config = dict(
    norm_eps=1e-05,
    init='normal',
    init_std_o=0.0,
    optimizer='muon_variant',
    lr_mult_up=1.1,
    lr_head=0.00928,
    grad_clip=1.0,
    decay_shape='cos',
    final_lr_fraction=0.1,
    batch_tokens=262144,
    seq_len=512,
)
Each number is 128 + 24 x the weight over the matrix's rms, rounded and kept within 0 to 255. Layers, rows and columns count from 0. Numbers have three digits each.

# layer 4 attention key, 256x512, rms 0.0648, rows 105-123, columns 256-511
130141120138198133121149143080121120100157130100111159079163158070143100195112112113199104145136179143182187133080136150103110140096152142167136111174061116142125138154142102059150144057110117105102072210165183106091195149117144120080116124132118217148133060165157091188183140063136175121118073099115127023132180096063136218139144113059126063145158134094151142159136084207124097164102083137112116135106123121157138120177143150135200183115177154142198185119148115151116150138161173200148104148157127081157121128122104095139197107146123135127033097155127132119062109132127104161074163118091113188183201161149130166151119133140194121108099133127154094104151129085155120128102122124133095187189120098116095144159154139044105211121167111124120166119158114058164117125127093
136151143122080109164133205165140116135075128101124213194164107130154170119146201122125138102072060083136148123076085122162107124141140111194115126154117143133125106079075107105199084134111157095174115114121135113099145141146142132123098169154061099106068149096149073154130037162125143175154171144180120112128138200107168102109087060174121148074052117207155126143190046063130107190130157097086122113112143131068183095089069189110105140136114142217114194214112161210122122131160157120145151126177135137103163128113142106089078122103095120156143178125091128123061173110095152163118105086129118138139174146108096151143127161114089130078112205119064071172169078102107157121134139133155103139079150124059115090088134163063159157109106068136128099128107136075220192136091133
082181171115046148126052186072109102140163111075187105188104103163122144097151122118130130160113075163139075085083200132156163123213131105119138122136141186093134119067089104208171138133123121102065222151173109141185169158104119133092144041001106117170116098180171101105166176113145107133158061147154176108125170151138162134120128192142136146131160109056066163145178111111158080117127145123124172140124160147184117075107114180106147085143136174121091157118091091105155138151096091111165143125172119075129158095112188119101095074163080113098193149154113107214142138140137140129104107142145140080209175140101127186209138114155121128146098144069109043110089058141095081130117107068068137096158170164099166145122135080148149165127109109118124122158106135111085187140132122
125132181097166139135169078206101086082071091058076134071124135030206171163101149099098188153037170144141146170117166113157144177103107157148082133173182119158111115184095150135131108081119135119126118166142183138171117063049100120197142113106112127173126000117180082194049081156135193176148123077156130125135145097119130082120108140161149143144134106100122134101125079123110076150161085181122140088109139076141163085162068131172087135134114159127061111170105149104171126097137175182136133123138115200106125122164122059139143129195104136102081255153035190146196106169120164171124084095105102097088080171154088174124089063169120125145163114124092046066128102138172150139164142187051101079105193103147193103179113051118172123014141173129087092107108108111136073061138101
116171169117058118208095137152153149109104147137100129055119120169149104098099140098156076114062108179128123067201131119099123132184146154135094093121105101149138128129131152149106128155170150064176142087110072174130117115104138182089163152165147078120131169101130082138105132085123117204112164123112146190048206081116222060093045070143088155127043117140085084153087091130143097100074095117130177152079103094158016112162165111165170114150110116105193176119074105126123095103110152057082115128145162091167101056132165121166086073097171129109172095116125083159194192150128132121186136113128117108102122133146088170200086061134159007098102123177107154100098062099111152159141132172103134085136036162106164140135127122135048107105156164130163170123092087065147103136163176
089119076119086179117123146168192147172103191205112137076142082127179177199138140150161112110194116217115235073178118092126137118138153072148174164148157164114123149086236153125144078089098105152081099131182129058236089051135134101157163117175156181077072124235112163067161153134154129123149113146079109074074124074070116118054175202096125089045120037140178085078146162123135092175130200110139123005100125132187124114103159125182167105103137178134121136161183117133064145151165175125142159174159101114134097149148108166173155128162102186102182182107049128084147056142152125135040122139074136074095123140101136146103124158152235136176190158105082144163116194133176128135068170112181147100190104090126129120182121159147083146096103211138173101122121179111150091118110140
103122164109080075180139142104106098174120145125123158096012153084066093127128156081148132109083097171231075107210123161104141148135019131183162182165162046136157083099145102136043112132120187136107147138114128145141148102101168126201021154138111103157125127088115126070107098156138004085137090123093021138087200086144137137108079079161190115099162141235178087108098139085104107097128079198150070162117120165166146152188152113152109156153124186126177129071126196082172130133162128091164112129162125179128119099163133091139174119103194150086117052131192124182115084123129068087104068101106135163140123163076143163094112053122155149131138161160076136111127071135092159160134079171143155190200130119092101115061096088174090143152130119111092104116155193194110100135171084
118123132124126142139154111139134144111117117133139139150124138135116128123119141114135133109127120126124125114132120121131126124123131129144122133132134128150124128128112121143133115135122110139128123143128152122125116133153119134129140129135124129132122120128110128136129134122138127121120154121117137137136121123135142129124129134121121140136129128135137108123119135109120119147129120152124132124138133134135132120144145130110118126121127117114118143124127122128125125143115135116141126119119123124124115120153130134138128133119117137119131122138135114129135143130124128140112118104112127131119127127135122137124118133129128126128122140115117130110119130129101119129123126114132124125131132128115134125121146118113135147130120123117128129132106121131116145137122127
127117122132142143151117143132106137131121128116127130142116151146113129123129118135138143147118142121127132123137123122133149141107140136141130152130124128137107131122126130133106098129132130121116110135130133133137111124120130142120144153126117122112123121135126127121124149142107122098141134122117108138119110113143115118109122133144124098137115139133131143114124141117117111139108140150140122128131137117134113119116121146128136123124140126136131161132117128107123109121139134119118119148115135128120134137115139131133143127119129141133149111137120134126107128135128110131162128108148143136141138142109112118131114123114130148116108129121137117129128152131101125123138120128139112119135128132150116116138125140122131140143120137118143145117123135141120147110115133
135135120126119155144126143140144132120113125149153149124121161116125138115161125150119114129123143128151123102138149106129139130139134116159126137122128152122132118159118155158140125113099116115139124130127133107116119123154112134118127111125122123109131138115132125107119147128149126113136130139117115112120114127113128138119131130132110142127111122132121133126118143123124129126131121129144121123144100121114115144116113133130139119153126146094133143150111145129095124139150118123133115109113119110100102123125140146129143129138135178124147141152105113117128137124138120140135137093132130120128120122119131134117135153141126141115126115113126119135113126111140118148126113153097099103139127105140130131140140151141125127132115134126137122115127117146144146123120133
133114142136125139112117144131128122141121139116130131149136134122122116129126148141149151132110135145114122131134138127144133162140125142134116117142135142120118118128139137135129140124132128129123114118127124109151143103114136102107130136127128122117151109142127119128135124107125138136142144115115125116135137127143140143121136142127131107116139130122141119128143164136139117137118117162120118119144139113132133127125138117132142120118149125112155131134108130130127125149130135133130135137126128124122132118133142137130162113116140152115155128122126127142122133141139115108154141143128148146115125133115114123134107142126132119130147132150108117145150119127129138134136126152141137131130146123135119148111111132137126134139134141156116142099151135115140135122117130
136148102113130110131139104121157136139135122120122134108134134138120135096141100114132155132140115120152118132139110111135151139115132133133148105110134112103105142104135146116132145155119110140127120115108134130118136114106132120131123145113108152104116118126136134151130107158109144167121105123132131140125103129122151131131112143119151135114123090121139156082149120135140151140150112132126121137118148150118152113126130111106107126149123122160144113123118120134138137118135137109137140144137140133140122147145127111143109126132120094138143144103123133108124134136127115128111102159126115144123112111129147116120137119133128140127145113123140122129147136118129139102125123112143144124119114118119140114117129128119128106132121117130134128141121117123142137148123144
121139152156072109134103158120123127143141101133126112147135116117120131127118144163159123129117156138135140151175133133143153124133145109152133124140103173105136082114154114100092115139115122162128131112101140099154159143122134127131137121085126118139141102138134083157127131108125120104115103150120132113168121125113131138137148123115126068110147122149132122107151169130134094143115136182100136123132118149119135121120108119121134163122145141099141123137115162132124128136131141129157111133129135146138130125132114123151099103121115143120115161142127118096117126130139132093111099174119136103106138112137115139135151139138132135137108148118085163141141123124122111104134137132153140165131104121116129124113121119142138148111097133117105121126117134118132101110144149
136137168147078106131109149126114121133119106104124116149143131128141134120140127126101124151131144141138165116111122134129105124139139105095113124137137124137138129123135124121124082106093135132124145094143137096146128107126119106152104113117162115127120153096151116146119132132124132149116129110127098110114148135140101152147143176131129114102125128139140091130133140140122102110120121093105113116135116119132120109139157101131137129132119109136129090156131165082139082114120123178161111126121109122149136151129115139118137129127146136113137133124102155130125112132149120120115112157107179149102121109166085163143116111140115109122116114177130114090124114133080146144142116155135140155152133085153136134107131107124125107149121113131120101121094152129136116116156105
153126123130148119113123136120117132119138119111138103140132126142161110148150141127078135164113152118112109094083131147156110120137076171047134113124102107175138139165100124128150082112138182072114124142121102123128130110104085101124115105175141142113126164142146110127104105126127112120136126089134132133123140169149145146108137136145135161139107165108104097139120107133154137098116140098124127111123159120137123074119193101120152129131109131150138120158129119088153094097115146202151118137133129101110166119129112151176134136112181098118138153125139135148165164133118112126137143143124139168137104128140101137124107126121118071105115098151110111092119132141080159133126114155121091131140129087168146166056118134118127094153133149124107135110125153134132163143115089
109119141122109142137120111144128112142126140156120136130113136114110142128111113116177124103140115140139139153168129122101143134116160105182127129131152125098117122105156134132098149135107092170137147092141129146118115132142145142131135145105135126122124089124127127114134163142140135136116112143116142112119123091119109133136111130112124107129141103136137149128115155135116108142127121143136136142116109128127132184142099139138111121130146121098129144099135135144101150140145120107099143127110128134151112126145145115099120115136090154126103114121123132114121099111133133122117116120134134106104130124124149134122142118145142160144120141121121141153114137126143115122120132124132149115137105137118115099186130121141120141110137129138151109137141113121119106118147151
128195118155109124134215144177145135112148190168113105226085074090137083123105103082126091120134095164156223218082161147143142118096127130139129192127179125121148131139141128128049115088150090099195103092147120144079094077174146103156067070145145167148077170155129120126151068116146103141148079091131197128188103131144095134144119191179145103117114103084112133154160089080203073099187110133132108124173087078109128129142132154188078126144123143163107136127151167065116089135181122219111168145134152132145171153225113103151119129159118138139104101136131161140108105089147126128104079120181120173137057115049151171121110204148104113132102132158111094180090139147160111133174120125095136129197111160133094084122162226144108108123133158152079135097118110148117111150121047
138087158109131124115107122127113137187106142157102136191068153088122190129131094121172124123123106163101173139177133083093090143100106161135121102122140150114049106091114133151086164149094117111109232037119074176064104136129144165114054189150162164123207040118104074075099232131183168133127108099148138132106119149083155148136070084141104065120143096130063087138092194082174057080087159096098160148061151121104153193156126061092145152160126162143121071124120074136085122119101124151039112095083092137188149155255115097101070114109090103123113146109113153084156139092129077142084116088163190079115072109159109136102179087201127139148078112197103139177172195152084101098048103170086136049154063106184146117177098158144102062110197111117158128088182124111135163121182123
152149122150117110108182201211136177132173165160138096084080164208177120107044116077092080097148120072202088168165075090186121144088140032166124190206077140123151128208108135141117128159103094181150192138172117182247127189194074147064123170102113177165146109090084119112164194069137159063153094143124092122116106130163188134171151107089160126062196085101139076084162081143133104152163053147136059096142088172098135164164059097127081131113154157000219081097078093206097158077079139154113134092154138120136041135074111132107125128103146026150074061089109086124195147112154141187216112121124143157112081097069138146129150108018169085180122170197134074175142083108120164143155208190114184149056080200120135063112128214116138156210124138169076113121093160152150120094161121
# layer 4 attention query, 512x512, rms 0.0667, rows 202-219,234-251, columns 256-511
104141101176127114127125125130125088156112116106084110113137131097135113135140135179119111143138131124175156152128119140113139151121115084110186164130223158106117087143135144120158196089100101127130113117162135115137130111129075091120111125116089120155120128092046092144152085106080139135096140115099098117093155170127135110122125114148170111092122126127138088127130115130076174115108102097128184134150200164141122175148134103154138146112130140126086141137154154139065098077128151130077119100149109095130137083123080167129127135140121137187116106089086174095098150128150153094089179083112152113177067093084120122143119084103109092150089094170143126162102171133104124086176200155090114101169139122079165145104121133102131135152110077130165092125111104155093125116105108
178169085116163125077141107110110137104093152110174092112137110107177129159128135106126080148128089129091115132131142123136135096128092146122105096071141119112130100146132140171131106168150150157099150106110179141129157101107164150068094152101093111106122113108173145126115129114154143136071109159138112086153156117122095175131136155140165105150104172123127107166094127151130109124114140142089175159161111154096170123138119188204103101142139157131122143186137112150135132111124169111093093200147100168184113143123128181129137105065106128142138126142140090103096126091172063122101187106121115132130116105165165125104147107121071136147086180124106111111135119134120150200094100150157155124085143136171122126158091148146103145137127129119156153111093159148103139115161141
051121149113141078151160155140047145102098052137132131125110137110129191153098124138123150129170158118116151106174136103139125171126112159104168122134095105082135115094130159144156176190122133134157115129073140151146144170132159107114129122139148110113118133125088151145145117122105124127110147131146086132126107177148138161077134121142088129159143085114116164133098102133120207125123100120128127147171095142107152114132142157163085161033107189129112104089107149133135142176142104098104109178133160124159133161138142148156136115140117112131201135116109085139135156071173187137109149158143153153157104129107100131152132189078097139136111114146146138130126118166154113110130140116108122143130090114151123093155147094169106147112133123091097084071110153114160116186110161
102135082125118105103127133139123129176182132160173156138133077158144139119125177107118082128132167129145140129121134101147161051090106120109106129140094128126103155159114123093123108090117131096149147133085119133123183108184105124075131139196150119150122128117127148142111147130128124150136119187150130132105147204114131094124179111136107109162086141162124124151161116176114107121133077133130144117132148119120125137077117113146107106098154185149091126062153140117110095174114153094120118146125091074079111122134129117166154110111125084086115125128086089106122137111112148166134132150157110137131118139161099139114151091205122148080085103098156132128124208114133092149132093107108151153176185139133113178105154071128120095129086134141231143123149117086089062138176100
076125125201106113123121127136166150133143128148136089143122112119134099112147170150155136156133158141186139101158152092119105177127167143150114131186091140141106168125104082150191149162150129117108157124113114139132101118119132125137115149153166175074181177126103099132093085113106116134138109107150132101162108158123137107200113133188103153156098136137158149146129125142162122096145094135134100145129119179167105087169073069151112138183151134126132168128114116143098116123086136101143092162080137169082168091124119120112138175088112172179130120153150156104092178138102106123101178121146106126143122098103156130121136115109162134153135116084169081102152131076115143154143125117141152167128093186158171182157103121132134179066086148100119114123151148134136100086154147
106132137143135170070111128119175101096129123130122118121071134076194155158095107112100147102112144135153131133106107164121112081079126115114112163059092148163119079133153107157131108130115153118150126093123187167172082153119089045123118164124103093126159107144129119101169125145123142129140116134164121116148151138160114070119148085098126119139132132150157114141071136169161152144136133158132049112107139147076128114107120114114119093088085130140126160185142136150187123149134163148052148118130138149102149099079173126138115105126138121094131090143171144116132117100129168129129094095146166116133120180099122074195124119128124136119104086149118140123153174178113116127133124129174102156134105148118103142139127141119143128098121104145117143118156170134149062140130108
156135120111115133118145147132132150124123108137133131138120180152154120112099072144125141136139169110119104149102125161151134105119132105105148126108134114140129114131125133132131109129128139159102114123125119096107138093115134149145105101129177131087127125133139116134126094114103128101140097125122135104136137118132125127146095100110138105150122110141147149155139094139149099104130125130162137118154105115110096114133126135145115160168106162139158115171140111137122121162156136092149157120133115096142127121081133143163128142145121124130134157098124110106119125100122151120135158123148131121128134108117150100116101125105131093099102152138125118150091147130147143115102131118115119129112100145165122101131114148156118141107115135137134132116135096140125146096136105
126116129136123098138098080107156068146126138114080141129185109130167097096110097114092093098131101119114143113166138119095126158162139120117099104176127149141106144141106139143109170136146109061130156140138147158139138168149139177110160157164144151141155135136143122083147153158125117152133133146142145155091104133114128162127152147122150151127159117146122128113124110141110155130156131084147123106160158114127113145119136142129145106079128117115102160121104125141143174125122143132136092125089114148129124106140131125123101112107125145129087112164133170154094153141111137137180142100101136142093130125117142131139150129155113140146156124133158180091151111131100107155135143130113101140149185096097124123150165088129110131113140109111125114138117151127126106139074127
121129107161119138126105096107110129126128142133101123155148092086142104129122161144095124145111109112110105131133158141110155177132124144119097100142100132095131091120142162112105131144129137137129109115126121157116116139148125148112149153155147114163154133152170134089129128148095138133146119107144124128113134109169131134108105098136143156133134138135119160153156131120103129115134114142113139106128113127159149127131177139153147112080157099141108105115137110110124144106118135126122127099132136155108127156181135126143105121169127143128113104107147147138144143121131103140148156130120131119109144167162148169117157093150097155163116115099147168122200148121120104106121121162155184144163122116109170145163146107097141137168133062122114108110142189125087142143088142
155162126120121130167108139161149143128113167122116151158113095108156092139064145173107102125119106162114186160077163114092137103126127160119135135143127138135134175144159139118132143132133163135133117112162114095117132115161113127147135138145164112142099124104112119147137154080109121106130122123115117100083121165175079065126144125136125122139124156135079146098146095111098089109109131166117141132112153136133094144132115117141136139071172105179108105133151117100149110149096133089099124140129114131125118097158141118082140174118138131138122088133150153184178116137134157144115136115160136165141123113157151133115099096109134163169137098102138103125140143113056122153151117115157158137125156117104122136183140124121138141134121073109139091153125159156092153148117154
141150128148144103128143144139115122141133072133093097143132133135090151128142095105105137111102140108115108138155128109135130145136089111150094148090110113155144110138124148140133142117152104127140156125096133132135111174159138133128180172121113152117126141165147144120122118186136106110108119138140122110144158094128153149152113145125130161099102093107193093171106135135136159123133125106094152109129118128147132145087105153069146143153118142117107129089106102144103131127115095173137079123085129156104146157118110096137084116150091133104107196140167108132097153107120082111167107128137131085089158145104128172152167122154099094097116080150138121129150133121164135126114103170153093133125162113135108102114111155113156140112119114166114153141142132103153096107086146
138106097111152166137109095162147097151135157167138119114095084167108150138143150132122132156146135113130092119105122132164108125152098153120109097141123117092131123114135132126121133156144113072126119151109076146117130111150117087113083095095108131114122128140151107104134108132120127130171156159074167101140131121140126137122143113129138114181135130132067118150103096162170121092128116139097113150092168151129163142144097140127121139125130144088089148115139170118129130128130148085086126151144109115112125123135160164143141144094167127155101158126131109146149092124096131125109164153128115120120129126143129142140153145110129144090135155074083138131122152140151141117145115134099122104100081128139119130149114137121168141115144160126141112153152125124143138171143111
132156103142127144099109131131115142128140092140125136095154157080129092085097131123114121120084104152119149097091137125119150139084146096144163116114157176185124127180088124125139138106140135123156161132177158130130140134120149132154199118117139126186120115124091128143151132091156146110126132092130107156129118173123131132156121120167156095137093132136154185112104145110130132174112134140101146108156120139112062126140107111159161172140136121232131108143132106154118160066176127129100116152103130148145121118130142140043127114142119136112147107109151168106132133140155092108119113130108165137132118094115124112121115110123121125132144087153124099103137138097108142161137175160132138127127197139122142167127122111114102124147110117104101117148094151164092173108108161
110121104094109126100124118144167122111097157121137132137100103124109095151128161128131088106135151108131133111157127105183120113173120154134151142178141108113109143113134148083146138123131151131118140106121132152150140117162098128103115106142134110104120110118136133115153112146114126107112150115137105111140157143144124146114147112130131145176118119131116095159146115146123126121152142152134108097123130136122149133150140096139135091106106176093128150122107141126134121144175135089139121135129134165127107123112145123140122126119115127138134119093122099118189123116108159147141157127202179151160124135199133149150113163137115149152084125118128104148101121146132110122141138105124116084157110131157078116122127127140157151141157113137184121176095126150145157128124027
094145123087134125107123104091139133136145112100127102111110150084205148147127136136130083102109111144142151117114144121132072111104127121113182108157176102129107174143131094095144105134104135121132130134165122126109103117166159121095114131159159128115137109094128117121172146142144137146081097125135114159111125144144125136110130120174123152153105129139100162120109123137148113175131123099154105144151106132127116102163115107165147132109103111109160127180161152094115132141111126134135136132104134163106128119122136118138080134128106137114158117105081097155107166139131177181115113108226245163146093102169141124118128125139117131163087084149157122124121157096112125177108148185107156163197110155190130179128119113134117158155129067157130147140079140181115137107133144
097122192203124148124123131091113102161159141136175116148047189134140111175109159149158139207120141136186137096155130124163079164109134152110155084125075134154125121078134090136144049067082081127108093134110109103128120136112130095124178110142122138115148121143146137074156144166119120088050127106104146090136116082107101136100111110135086122133106117130125132071126107134166091112132103152138099188088084162082149114113136145115130143102076083119082117116143150108074136150114126130097105078083139160182127130142107131125162177140088135159129143097135165123154115148121119129099160062110094110107077131138118138160115143127104119101153121158127130086118176071101093159103093132120171142116181164147165117121140100082091128131143147118156161083091163157100149202119103
117113171057129102087131098115191138148129091136135121130107136159178163148117160124165118133125146102156105123140123142124073159141122145134159156098148132086095125103115143142138128082145111172126115129137083118122134124167079144169117111143121119149142078096113129100163131107101111118051070155050139111148115104146118069139088151116211141107127071158098111131147129166160117161141072148163165124153160155143130048089144177153181140111104149125108105121122139116111115163106114128159105135119173158095157073116115160094113082142151110111145104139109108157146126031154189213120179134208140148144107139171134099078149124109090119117128109122109109132105111091140094105150169094089138147115121124131116123098095107152138151118097138111134128128115178121145122086126105
140099152181140159128149126159146156152140158167107167134136106131115076092135172106103143199130123141106118179119156127153137090168086152100186127116154131138166101131093125155131111108071159143119127135099127119121111151112116131134155134117098192141169168133125113122164145132133116190131137136195134149159124110110131115190154133153086113112116093163132088195136132135126140154145137121148120130076173053117110176130139165111087129196125134119154103106052158115130167113139175138090107135165133130112068134108120135129099076167125121099133133115127164153129116108079123147149164130088202117180144096187077170122105086099145143119134128149121144097133127105138127157087149152141137066134132148151079175127147105174143144142149116153133142100166080137138157092094129
096139136140122115111149111112147088180109063113095087101138150105186160183117149185150076164152141103179153180131107152129091157153109104092206202096255150082074105110142150131182191036078068151118120108159109123126147107145035119126101134132091130166139101075035067140187068099044127125018085138040089102096148143142138080118079152153243127062133080148139101120150125153099175120113050091139213133189244194168110121135160135172186154113122157111067113128147164133029081120096152133094101099135168141111181029133054212133110092126136126186131114089061137127100153050162209155071186067163163134192056086114113119102133092089098070153086070159120101177085176103131094065185219155065118097159130103086165130071074096135137142134094074130168092110121138145119113086113114
202168063133178140064180149120092142103080153150158122116137098135207098144122142076104088177115065153069115120138168110147120080131045160103125070062157119109156058129116142214101088180150170179097149117070185127117149108095191142055069169096097126118131122104169142125136131110169139154070113198174129111168152118108112202152175161156171109148083150135143074229079117193138130130110152134092188147151133129073188131139119222199064094205128174108125140198094111136154146083114220102064100240147081161205075156117116209129112069078100112142136127161125104106089118063152035118112226097114134165144110071194151141097126074085073154140078178156127106094166108111105167222052084143178154087083145135190098144177093129145104148109154139144202183106077131175110146097160127
000103161097152044157166170123000158071096040158142137130092154111128217143076141129121185130197191120105177098233159071156101218127122165121187131137094067099166113083134171131150189216128139132182092160072150126155144204140158094062133131126151101127135117138059176144143118125099114141104133125147084129126086221152153165068127108138093114185154054125135158134072093126121215139138113140140152115175100149096144098127149163171062186000081203132124072070068150150141167171145097106090103196166175113179144186133155155152119109136117103116249166107109043143125153046189214130089192152158185170165091172120098116141115225063094137119106121149138153139099085198154100091119156121096113171131093122186087093167158087193081141099142127055100042049075160124181124198087161
070133063113101109082134150158118132203173112185184170145139053148147146111114191106114014138124176149129133133110119085141178011064076127107102140152080132117072168164094142072151123056110133091164178119078125120125214126214106134050137143224159108157107140125120164151105140119117119158119113220161132143086154243117133080133180114137094091197055149175115126150161120182105134131148057140129142104170143106122116134063107098137110061098150239154058120034175164124107099193111171075091119171119099046060097087123142118160169103101118077079116113154076065103123166104111160199124146153188120134135135104177069157107145067236138144059050094089155134121126236094126079131137102093090147152220214157141087222102149048119112077122054139154255140122157102078051042127210085
067140128231102125129108093158193167135133127173140092139111082119137070083159195155170142174114186128219156097175174069131118211125188147159083119221099151149077185132111025153228131187132132096088175132105113123133111108146115116153116153149170204052185204134082054121093072126114110170178112097142142068168109160110129119206127131208100171176072143137168166147139128155220123064166100141162066142152104191176078090200053029158134168200145136123138181137091093153079087130065147083147109202046154174060191068115119110103133190062081194184144125156154161074065234116099097112083205123146107140133124096106189115118165096108185151166137106062206066073152129037114157165140112114142169184135068197181190201183080099146140189040077162097115115117140149152126105058152161
105118140149122207039086140116193090080121120118107122116061125068232183176076087091089132086100152157148127134115114168123093046056120102092104171023082138201121069135165088178121073108098156124175123090101200195176058154125072000121107171149115075133191085141100122117197129182131156116157089132190112117169172132177108036114159080107130120147152137172170128140060147184170168151168129163127008136100142175045118116105118116115138084067064139152126176224121158157218116143130172155053176123106159180088162073096221138139125092131151123076134083154204160102127124097121201104125065059147188129127115204110129063233125100126118138120096052156120158130173197182107107142132111143179079160153082158120086151148114134129150127093118075185105138112161177139159055144116099
131116119128125124128130144119123140143135131121149120130126131122128126138127121122133122116132130142119119135129141132122146130124111137127133134131123118123127127138115115133110116120121131128126128115137148105112106108135132115129118127133136146123133129121121130130121123107115126128122124130136122128140139131137095120134133135109135135136154137122141140128134119113149123113139131120128121159119108136132144125139118131125139135127151129109135140131144143137139122128137124132130137128133131134127129127113155107145151135138137133134134122121112127129129139129130146133124122144135130126121124143138122143129142111116136108118143126148110132130099144123125145120144134124137131117120118128121104131105124121131142129114125138121156141117104109112121132134140120
114146137128140119130129114119138129129115128147133135140113117139135133133104128107129122102133129109141142128121117134125108130148123128128124116125137135132153135154117126124129142124120132133129108123134131124130140133135142124144131148146122141145128118120121121106141118118108117119114155140152142135121147145140143139121161115132128144117133116124138102122126118112111138128148117134125127132144128128123120146118121124138119104112147105130131119137121141154135146111126126136132154127134135141120123153126133136125109128108140125141110119140129115132119139129119120116121127132129123092134129112107136161134138122143135112129130116153132127144158112130130123141111120098133138122145112118127120126137123120116122117136121127134140122111135134088119134118123134
112137129131123127116108132117119116123122138132109182146110125119131109134137119128098121115131133112129127133123105140133136150131132130138132130115131130138133142149141142128127137121128134137127124144123125131146133144140136138134122149134148141147134139147136120120152116113134156125136127099128127142147133123140144119125116112131137125136123151112132109113143140105119114147113140139125131125119119142129120131121140148139131113116136116130114113110120144144115146124141127133123132121136138151114121120141141133138139118121139122151125127147153136133128125133130122123124125119145130122126122118139113136128130107119126125128111119141163134110144147140117116119125127142116138126135129134123137134141140119120105100111120117120136116136128142127145118131126111
111137104131121118107122142113121129141125115116130162119130117121132135117116119108129144093117118124130138141133120133099135151134138128126146136108121129141128121127118132136128109112133135128142137143138141138124134149150125134154120134127150130155111137138143111138144128142150142126119137117117103138149126126118158123117131120102125120134112135100146122116134138100121103141112127142110120122111100151133123105121128138136129120151125118122097095122119144122087141148133128129126129112120138144126112139153119136142118129121124110145110143151146138111136141122128131134145115118132140129129114108138115148134123108131120105129107105137155122108152128106112117146106113118141166108137114124135150119130115094130114109134119125113129126129107131108120111132130136
128126143121135136142136091131124123122123146131136112125111117148119116129130135133123114116137127129120120116127124145137124121128131151135116130135140111126110128137136137122131142119138112140124117107135109141134133120135130117113133120119129123123144121129137126109110116148119109130140121146124160109117125141141122120119106136152114145148137121137133126158114138117105147133135126123137133130118129127121125159141137129130131106115133129136126148124134113127149141138122129139108137145116127120127144105101141135095126122136117144136130099129122116127145122124114147128111148127128121135146124133117130134103135149128119156124120141114116124124127148123135129111140132126118115126124133175131113117130146121112121135132131121133127114133138130115143149122142122
118139113132131110112127160108128137136138115117132129111134127118120143130148121111131139116119122145115134144124133117120136137132125122126143130110121136127126140129119123135129102130132131114129143150124133124119128138133131119149119136133141127131115138141122135130148108139137145135125114113127129134124142115120151135122129129130133105121115141116133119112128128117147120124132128125126126126121108127145129107121127140140124132142110127121115117123130137141102119130132116124167114123125126134133118143165115131162135145126138122127131152111137123132109133131137108118137110126124140121109136101141121137142132112127112108133115113151127137128140124119132137144124110129141140125135116103131139138130128134130122103128123123136121144128121127119127128121107136
110108120120128127130122118136142147117101123129133143140118156139115133144129128107119116100134128134139149133129118129110113144125128106128130128127141132128120128122117126123130138140125131125111123134146126117133111140143142130123117132129145133122111116118124134136141122121147134105111120128126123129105137137126125140120145121117120130129111134132137138152128107143126125136114119116115116151129142120112153124116137114121126126127120124116126124126128145139136133117134118116129127130143158135121127128138136123141116122140120136135144124129128139130122123138138109134127130127156128126134124124133127139143130118128136143150112125143137121131110127136127125133105132120112137130131147115118130143145133099124138143144119137128130113131107109145119119135115139
135141126133131165121135113137118117133113162114124107126133115099137095129134135157136110127129124103106119100130128131184122108160126149138126155144143110136133141152136146110123152111138139132130118114110110134138152112124115130127119118135118127105113133134113117117123121131128125147157151115132125136164122146129146111114133117135140137152146122150108102102102130089121139125143153139141140107126155137138131157153140127126152096106148151138118134130119115125128103121138140129090158133127095123129118106103124161099144129110124145148114097133136102132151127150137172116125138126119123137144118137132138108111143149132123141130124146112125112113137142118137121133154137130135098114136105168155119117106131154120120136118157099123148136140143133117133165120154097
110136085075144121069127114102142154151117137075131119139103097040179086132143136130110090044119122126084146118131144117153106109146093117119200116165153132121079182183155129074137130108104149077101129143129150123130116129145100113047103088153166130115128117095120131127173136147159134158101115093119090169132167185157156146103130113192130137184101139142094156102089058141158142195124164138132099101147133130112174143214147098161151088097105176093141123176125153131104142068169131138124138132152124184158067138144137140164084156112121146170151123093111083136132164148142171165140142107223225154162115088197131160150128185134118122177053085134140117117096112138139148160114118210088106102198064093204109210078127136147128182144163013154167131159067126203118174103128067
196086207158160131060108120097077106155126185165138114131042128112095127148066170124158136185127157174163123075143043105163128215120113098106202130142036079143168089080124108123070101101091083135114116157147123093122132146148122095111139103138139121148157118141175177129192130162091113120136093121144130123157109064102142072136123108131158136123109127129170138096145140119144136164173150168144069178138113158098128104122168111150132154089064108150029073126148125083120135128065118132167076104124115101191162121151090201075121199126135120161101131173167186125158143117180170130171133101091050144139095142131083123163105139168090083120150110124159106059073174108098087081087060151162166098100132162169214135151119100077132107057046124116138101115069167125103127179155063
120083198001134132068129068114182198140144078134162102140095144148196196161112157095175109125128142113132087108143143125110041136151141206159132121120109078107097164076105102147126099097197088178141143105153073141124096121183128174166120102123130140126150086096150141050152168129145085133055026176062168106156075069157090086148080151086193161132125060154095133139150116164203076188155079152180123129164102150138107023066138200145204120128130139109134097137092112102146110203117080141199112154102188198082148094136164136098104072141141128065155105175103051192154122036156215255120147139255158165117134211192119105058195139115111133103151138106115079108127098068153053142110133093091171181107118181174106141119095093177148172106106172125098151129112192125189125073146150
108060179198118160167142151181156161170186191181053187142141079139079059076151169070086162189109120159124119208112149126163128106176068146108224140134145127147174093133077124146116146083027140152141127132083112115129097157149081110168176119131109217157190187123114093137202157151110088218156144138185149174157102112125152099209194125163035102083129058172119091193136129142134160157158128116187115115056165012117102224149183128048099132210135115099164101091003166103135171124126179145089123098189160111069064140105118118141094045212135116045130123090123199159132124104047165159138157148065232133181158076189019149123090094088186132122175087170122136089131150089130096113116158174117126031145128138150064194111172097180163153137154100129124140114186040124163138090073107